config.toml
n_layer = 12
d_model = 448
n_head = 4
n_kv_head = 2
head_dim = 64
d_mlp = 1792
vocab_size = 15678
activation = "squared_relu"
norm = "layernorm"
norm_place = "pre"
norm_eps = 1e-05
positions = "rope"
rope_base = 4770.0
rope_fraction = 1.0
qk_norm = false
attn_scale = 0.125
bias = "none"
tie_embeddings = false
parallel_block = false
init = "orth"
init_std_qkv = 0.0243
init_std_o = 0.0322
init_std_up = 0.0243
init_std_down = 0.0
optimizer = "muon"
lr = 0.00577
lr_mult_qkv = 0.7
lr_mult_o = 1.5
lr_mult_down = 3.0
beta1 = 0.9
lr_head = 0.00458
grad_clip = 0.5
warmup_steps = 200
schedule = "wsd"
decay_fraction = 0.464
decay_shape = "linear"
final_lr_fraction = 0.05
batch_tokens = 32768
seq_len = 1024
doc_mask = true
z_loss = 1e-05
train_tokens = 400700000
steps = 12229
dataset = "wikipedia_en"
Each number is 128 + 32 x the weight over the matrix's rms, rounded and kept within 0 to 255. Layers, rows and columns count from 0.

# layer 2 attention query, 256x448, rms 0.0515, rows 0-16,64-79, columns 64-127
[[139 128  98 111 142 140 101 100 137 143 124 125 126 151 119  93 160  91 142 167 165 115 116 106  86  99 108 109 129 132 150 105 142 117 175 106 200 137 130 143 143 153 118 123 123 133 142 163 128 155  73 136 167 118 144  83 165 105 108 104 168 109 140 135]
 [ 72 155 138  87 127 111 144 142 104 102 124 142 119 111 128 106 118  75 130 145 190 147 151 115 146  76 145 116 147  91 134 111 110 119 164 143 171 128  93 132 131 122 128 117 128 127  90 154  65 135 178 132  77 109 141 147 130 116  97 137  85 102 157  85]
 [148 134 133  99 121  98 131 140 110 169 173 136  95 142 148 127 125 138 128 119 113 156 144 144 113 125 116 139 143 155 148 149 145 162 136 108 114  81 131 137 120 125 130 141 118 131 106 148 116 152 109  91 111 126 141 110 125 108 143 100 165 136 125 120]
 [158 139 139 146  83 119 157 152 127 159 117 167 106 111 129 152 126 131 131 139  55 128  96 101  89 153 103 137 137 131  88 156 169 147 151 147 119 158 102 108 176 165 115 111 132 114 147  95  93 104 164 140 136 183  93 130 107 125 144  94 101 129 117 146]
 [135 139 177 120 133 142 101 125 143 129 115 152 159 149 160 141 115 107  92  97 128 137  88 146 136 156 148 128 120 148 123  99 167 105 138 118 121 137 137 118 116 140 118 122 167 133 119 116 131 129 124 134  96 126  98 110  94  91 158 133 136 118 123 137]
 [124 103 128 156 109 146 178 113 205  89 105 129  94 160 118 146  95 106 130 167 122 130 109 113 139  91 127 131 137  99 141 174 129 121  93 128 125 109 130 143  92 108 141  86 101  86 104 118 109 109 123  42  97 141  88 184 120 128 125 127 126 199 117 161]
 [105  84 111 119 125 125 134 141  82 140 115 143 140 127  92 110 164 176 160 115 109  96 129  84 172 131 158 158  94 112 175 172 101 137 132 160 128 117 129  61 128 119 133 161 110 157 100 145 136 119 128 135 109 154  86 106 143  86 114 130 198 193 134  80]
 [147 159 131  89  62 126 148  90 158 106  93 140 104 170 155 115 134 119 136 137 166 199 127 103 116 175 112 113 120 139 148 136 101 174  95  86 102  99 138 119 157 128 133 106  95 106 133 151 159 166 117  98 129 163 138 125 121  77 145 159 140 137  98 119]
 [127 115  74 140 120 135 126 147  73 134  92 135 155 125 114 167 130 149 185 159 100 138 117 153 121 117 141 133 129 151 154  99 107 104 118 176 143 121 134 136 104 121 141 131 134 118  92 152 126 132 132 147  98 127  70 117 118 119 128 133 174 168 143 120]
 [ 91 175  68  88 136 133 153 138  34 123 109 130 120 138 180  83 137 159 159 112 134 115 112 130  76 132 168 131 125 112 131 138 128  90 109 172 162 141 103 136 137 127 147 131 129 176 121 101 143 137  83 129 117 174 120  79 141 102 112 125 175 138 139  98]
 [130 164  90 115 113 182 186 134 119 126 182 127 144 150 167 113 138 119 110  85  93 148 117 141 134  97 122  99 141 152 108 130 113 137 132 131  71 113 160 132 129 102 155  73 124 104 149 141 162 101  90 127 133 169 109 158 124 133  81 141  93  81  85 101]
 [180  83 168 168 130 151 155 126 144 102 115  98  91 101  91 109  96 126 121 171  99 204 145 118 152 112 112 119 149 199 107 134 131 130 132  95 102 113 106 156 111 137 185  93 148  80 144 128 130 119 162  92 126 128 101 154 116 113 118 143 140 101 106 128]
 [110 102  92 111 149 162 100 123 112  95 113 164 130 138  44 124  79 173 122 146 172 159  87 128 145 157 115  97 164 152 136 175 142 101 135 126 122 138 108 110 128 139 165 137 127  90  93 114  92 149 115 105 109 133  85 121 139 150 157 137 180 123 132 142]
 [115  78 186 125 140 104  73 105 224 104  99 145 129  95 120 113 108 160 122 163 167 210  90 136  92  95 100 142 172 108 120 151 100 142 131 109 124 108 170 127 178 141 141 148 122 102 125 147 178 108 118  90 112 131 143  90  57 129 127 117  60  76 127 111]
 [149  87 125 136 101 127 106 132 165 152 146 143 140 110 137 124 112 105 154 159 128 203 170 129 148 176 138 151 128 186 126 136 119 140 205 118  77 128 149 116  97 110 136  82 151 100 126 163 137 144 113 131  83 104 125 145 103 128 150 132 121  97 143 176]
 [173 139  88  75 135  59 118 137  74 122  97 175 106 101 192 132 151 151 152 108 132 141 172  74 123 155 142 101 155 129 138 107 129  83  59 225 159 131 145 132 126  95 142  70 137 163  97 120 210 130 116 159 149 150 133 117 107 166 149 190 130 122 170 118]
 [132 146 110 147 117 130 132 148  93 141 130  97 101 101 168 119 170 200 123 124 109 118  86  86 144 117 121 143 152 128 161 168 170 145 168 137  78 111 124  92 149 114 131 109 196 103 131  92 156 146  91  96 106  84  92 155 134 102  99 146 197 149 175 111]
 [158  89 179 137 139 193 101  76 105  98 184 114 171 135  40  61 139 133  99 120 115 132 133 168 143 136 109 166 157  91 135 108 101 128 194 129 145 133 138 132 190 173 147 151 129 124 139 149 113 119 136 180 131 126 128 138 150 119 147  83 105 119 150 144]
 [144 152  93 103 183 138  84 119 175 132 195 144 139 127  62 110  89  99  79 104 137 139 138 134 130  82 156 126 150 129 159 129 120  82 119 133 200 143 123 164 119 151 101 205 138 163 151 135 106 165 175 107 146 137 121 182 168 137  91 144 138 114 124 187]
 [102 103 181 143  90 168  99  61 109  92 100 103 107 127 154 122 150 154 108  94 112 136 125 149 149 128 103  96 127 142 143 127 163 164 158 162 117 104 130 121 114 133 128 115 137 117  96 156 119 139 161 150 158 142 146 145 149 150 117 132 119 165 160 133]
 [ 97  96 137 152 101 124 170 165 125 195  97 142 145 123 151 147 167 153 157 135 104 149  97  70 135  98 135 128 116 141 145 151 112 116 129 118 145  74 128 110 125 128 121  88 150 184 115 125  90 164 173 113 115 114  92  77  92 167  77 130 127 122  78 127]
 [105 152 133 149 136 122 158  90 152 127 113 140 113 121 141 143 157 108 112 155 120 104 106 114 115  72 152 119 100 150 100 104 164  89  93 101 141  98 152 149 160  86  92 115 113 127  56 119 158 172 125 120 158 143 128 101 112 171 100  95 165 107 120 106]
 [122 136 183 117 123 112 180 117 121 114 151 117 109 120 203 105 158  96 131 121 137 181  88 116 121 106 106 130 117 110 179  98 154 117 134  97 117 138 186 130 144 133 143  85 171 138 138  91 113 159 138 117 148  76 113 117 112 137  96 102 105 195  72 129]
 [181 161 119 133 105  98 142 145 100 139 116 146  99 149 137 153 140  92 119 123 114 164  79 125 145 125 102 109 141  73 108 117  80 181 148 120  90 148 105 142 140  92 114 102 111 142  92  87 118 149  91  91 159 117 159 121 112 167 144 147  71 137 146 117]
 [ 82 141 156 131 136 130 143 124 135  78 131  88 107 121 140 125  58 198  85 117 113 119 168 131  60 105 134 137 147 142 141 116 145  97 134 130 112 131 139 126  96 109 103 199 102  79 103 111 121 212 125  81 104 128 159 138 107 133 114 169 115 128 159 163]
 [140 154 114 136 156 106 113  78 105 110 144 108 160 110 131 115 107 180 203 152 127 125 110 135 125 153 142 111 158 123 156 123  92 113 113 179 166 129 140  89 125 136 175  86 133 108 136 189  92 142 120  91  96 142 109 177 104 125 114 165 200  96 152  93]
 [ 69 158 104 146 166 114 139 139 116 117 104 147 111 120 192 128 155 175 124 129 114  95 153  86 122  94  94 120 166 161  90 140 139  84 107 101 170 195  97 117 136 123 161 157 155 122 123 166 159 140  59 108 115 133  83 125 210  87 118 128 155 157 168 117]
 [156 221 144 103 128 129 121 123 184  63 119 185 111 101 127 120  95  98  91 163 120 154 125  99 110  66 121 128 165 131  93 189 174 143 119 112 125 104 157 157 176 105 126 117 100 107 128 139 151 127  63 137 166 132 112 116 136  90  72 108 186  94 133 135]
 [125  83  61 132 104 115 142 182 112 170 134  74  75 110 152 191 140  71 134  97 155  83 135  71 161 132 115 123 145 184 146 152 122 124 104 138 101  84 145 109 117 130 140 104 116 168 114 132 112 175 151 146 180 103 134 106 116 158 124 108 164 162 144 106]
 [200 118 129 164  76 128 129 114 105 119 141  99 134 183 134 127 104 134 123 131 163 140 160 125 135 121 139 210 192  63 155 128 152 129 140 157 162 206 158  86  95  99 153 129 107 115  94 114 153 111 178 136 121  80 157 112  75 126 132 172  99 159 112 106]
 [182 117  82 154 100 120 144 188 114 124 153 105 114 105  74 137 148 160 197 140 141  96 124 181 164 139  92  96 172 153  94 122 165  97 134 197 134 139  84 175 128 132 118 116 118 141 108 163 132 104  77 146  82 126 103  87 150 106 130 195  60  61 136 132]
 [112  84 159 124 125 144 158 101  98 141 109 150 132 144 148 153 105  92 147 104 108 111 203 140 108 200 100  98  86  67 160 120 128  93 160 136 157 128  90 137 113 132 130  38 105 181 154 125 145 120 141 111 191 128 129 119  39 129 130  91 122 113 170 109]
 [197 208 137 112 116  88 112 133 100  89 103 146 120 149 107 128  84 129 111  62 127  98 101 107 121 105 123 153 202 147 126 134 101 119 126 139 199 153 142 155 144 124  88 171 124 170 147 154 153 135  89 149 149 197 120 156  58 158  86 161 137  82 179  93]]
# layer 2 attention key, 128x448, rms 0.0513, rows 0-15, columns 64-127
[[158  97 171  99 130 141 144 147 128  72 135 136  91  92 154 127 142 146  99  99 123 134 100 137 174 151 144 149  93 153 160 167 135 170  97  58 130 135 110 160  92  91 141 107 141 161 115  61 114 137  96 135 141  98 132 110 152 146 106 106 148 119 121 139]
 [114 127 145 110 148 123 109 109 130 116 114 123 150  91 171 136 139 127  97 119 122 135 120 173 105 154  93 128 104 107 124 127 185 195 109 105 141 108 104 156 135 109 142  91 150 201 113  80 108 153 123 120 145 133 112 114 151 149  69 124 144 134  91 178]
 [110 189 123 156 134 139 128 112 143 121 113 105 191 149 101 140 116 140 143 157 137 140 130 118 113 143 138 111 121 100 149 110  67 131 167 164  91 130 174 125 114 131 157 114 153  88 136 114 161 108 148 163 116 114 126 124 132 142 154 134 111 144 111 145]
 [136  96 138 174 123 103  98 101 147 113 120 112 197 185 173  98 110  93 119 154 125 159 125  97 139  88 131 148 112 160 116 158 117 136 148 151 115 125 142 112 190 143 109 181 121  90  98 172 146 117 143 148 127 110 137 111 112  95 183 136  67 137 139 143]
 [165 142  82 157  73  96 123 170 118 142 128 128 154 171  80 111 170  83 134 129 110 153 135  94 130 144 125 105 170 109 160 162 142 163 132 180 122 148  79 143 117 153 115 135 128 142 147 169 131 159 102 140 107 152 166 155 135 133  71 164 156 139 107 135]
 [140 155 165 107 133 114 121 109 158 185 140 136 153 135 117 163 155 135  99 164  88 127 126 114 127 108 116 134 150 173 180 135  90 154 163 126 127 159 127 104  98 122 101 132  86 135 101 152 129 106 121 148 155  82 167 126 113 115 150 145 131 113 128 121]
 [112 119 118 145 147 155 107 110  79 147 168 161 172 131 130 171 125 115 133 160 126 128 117 148 161 112 111 106 123 150 132 124 185 119 114 173 144 112 111  61 118  81 111 119 111 135 112 156 149 122 126 151 109 134 133 101  98 152 106 144 115 140  86  73]
 [174 158 136 100 151 157 137 126 144 153  93 124 119  75  81 102 110 124 112  96 143 124  58 135 139 176 135 127 184 104 127 123 168 143 137  64 144 141  91 130  80  90 155 146 170 195 160  84 129 138 105 109 147  98 173 118 125 130  51 109 159 164 169 142]
 [ 60 104 120 145 138 155 147 133  92 147 111 121 117 104 134 124 149 153 131  86 150 100 120 143 109 102 130 116  77 108 126 136 118  89 161 128  96 102 128 115 126  97 165 101 171 162 146 131 124 128 153 136 133 110 131 116  55 151 111  97 139 157 125 117]
 [148 123 141 175 139 147 147 109  73 133 155 109 108 104 141 133 205  98  88 108 130 122 124  65 151  80 125 123 143 119 131 108 157 123 168 101 126 138 140 127 113 104  88 114 169 180 110 101 131 103 173 139 114 141 156 142 110 162  90 117 143 142 168 124]
 [138 137 101 107 144  67 107 130 181 127 173 123 112 128 115 124 122  84 136 119 114 113 142 140 151 133 151 149 150 153 121 180 191 132  97  92 151 120  71 130 148 123 182 114 138 132 109  87  81 131 102 103 123  96 160 154 160 115 119  98 118 140  99 117]
 [ 70 130 155 126 157 149 116  96 138 123 109 130 173 151 103 103 111 138 163 147 100 137  82 157 108 127 131 116 143 109 124 117 159 102 146  97 160  86 120 127 133 172 125 167 121 151 121 120 129 125 104 106 105  99 102 142 162 128 170  84 104  93 135  98]
 [ 78 120 135 163 143  97 102 111  79 137 122 122 158 132 132 131 157 136 135 108 130 116 112 151 154 118 120 114  66 104 127 157 119 140  90 152 101 113 198 115 133 156 156 101 148 106 112 138 172 117 118  90 176 135 133  98 102  93 136 117 136  95 117 116]
 [103 175 112 123  82 129 107 114 148 130 143 124 147  99 133 146 142 114 102 170 125 113 165 100 142  92 170 130 131 171 113 133 141 144 126 148  82 110 158 110 184 156 115 119 153 118 120 135 157 146 129 129 110 107 103 115 143  98 130 108 130 126 167 149]
 [ 78 125 139 101  93 165 144 117 109 169 124 116 209 114 138  87  99 110 110 149 170 143 114 118 159  96 129 152  49 145 108 183  86 129 136 110  99 136 111  97 137 130 111 162 138 175 103  94 148 117 142 111 152 137  97 124 141 152 131  90 127 130 108 137]
 [123 182 139 164 143 155 170 137 152 149 104 181 136 162 109 122  92 163 155 122 124 126 168 134 141 164  84 101 102 100 134 144 121 108 124 154 208 153  78 119 160 162 100 143 116 150 161  93  69 117 100 131 106  78 145 193  91  95  82  98 118 151 120 145]]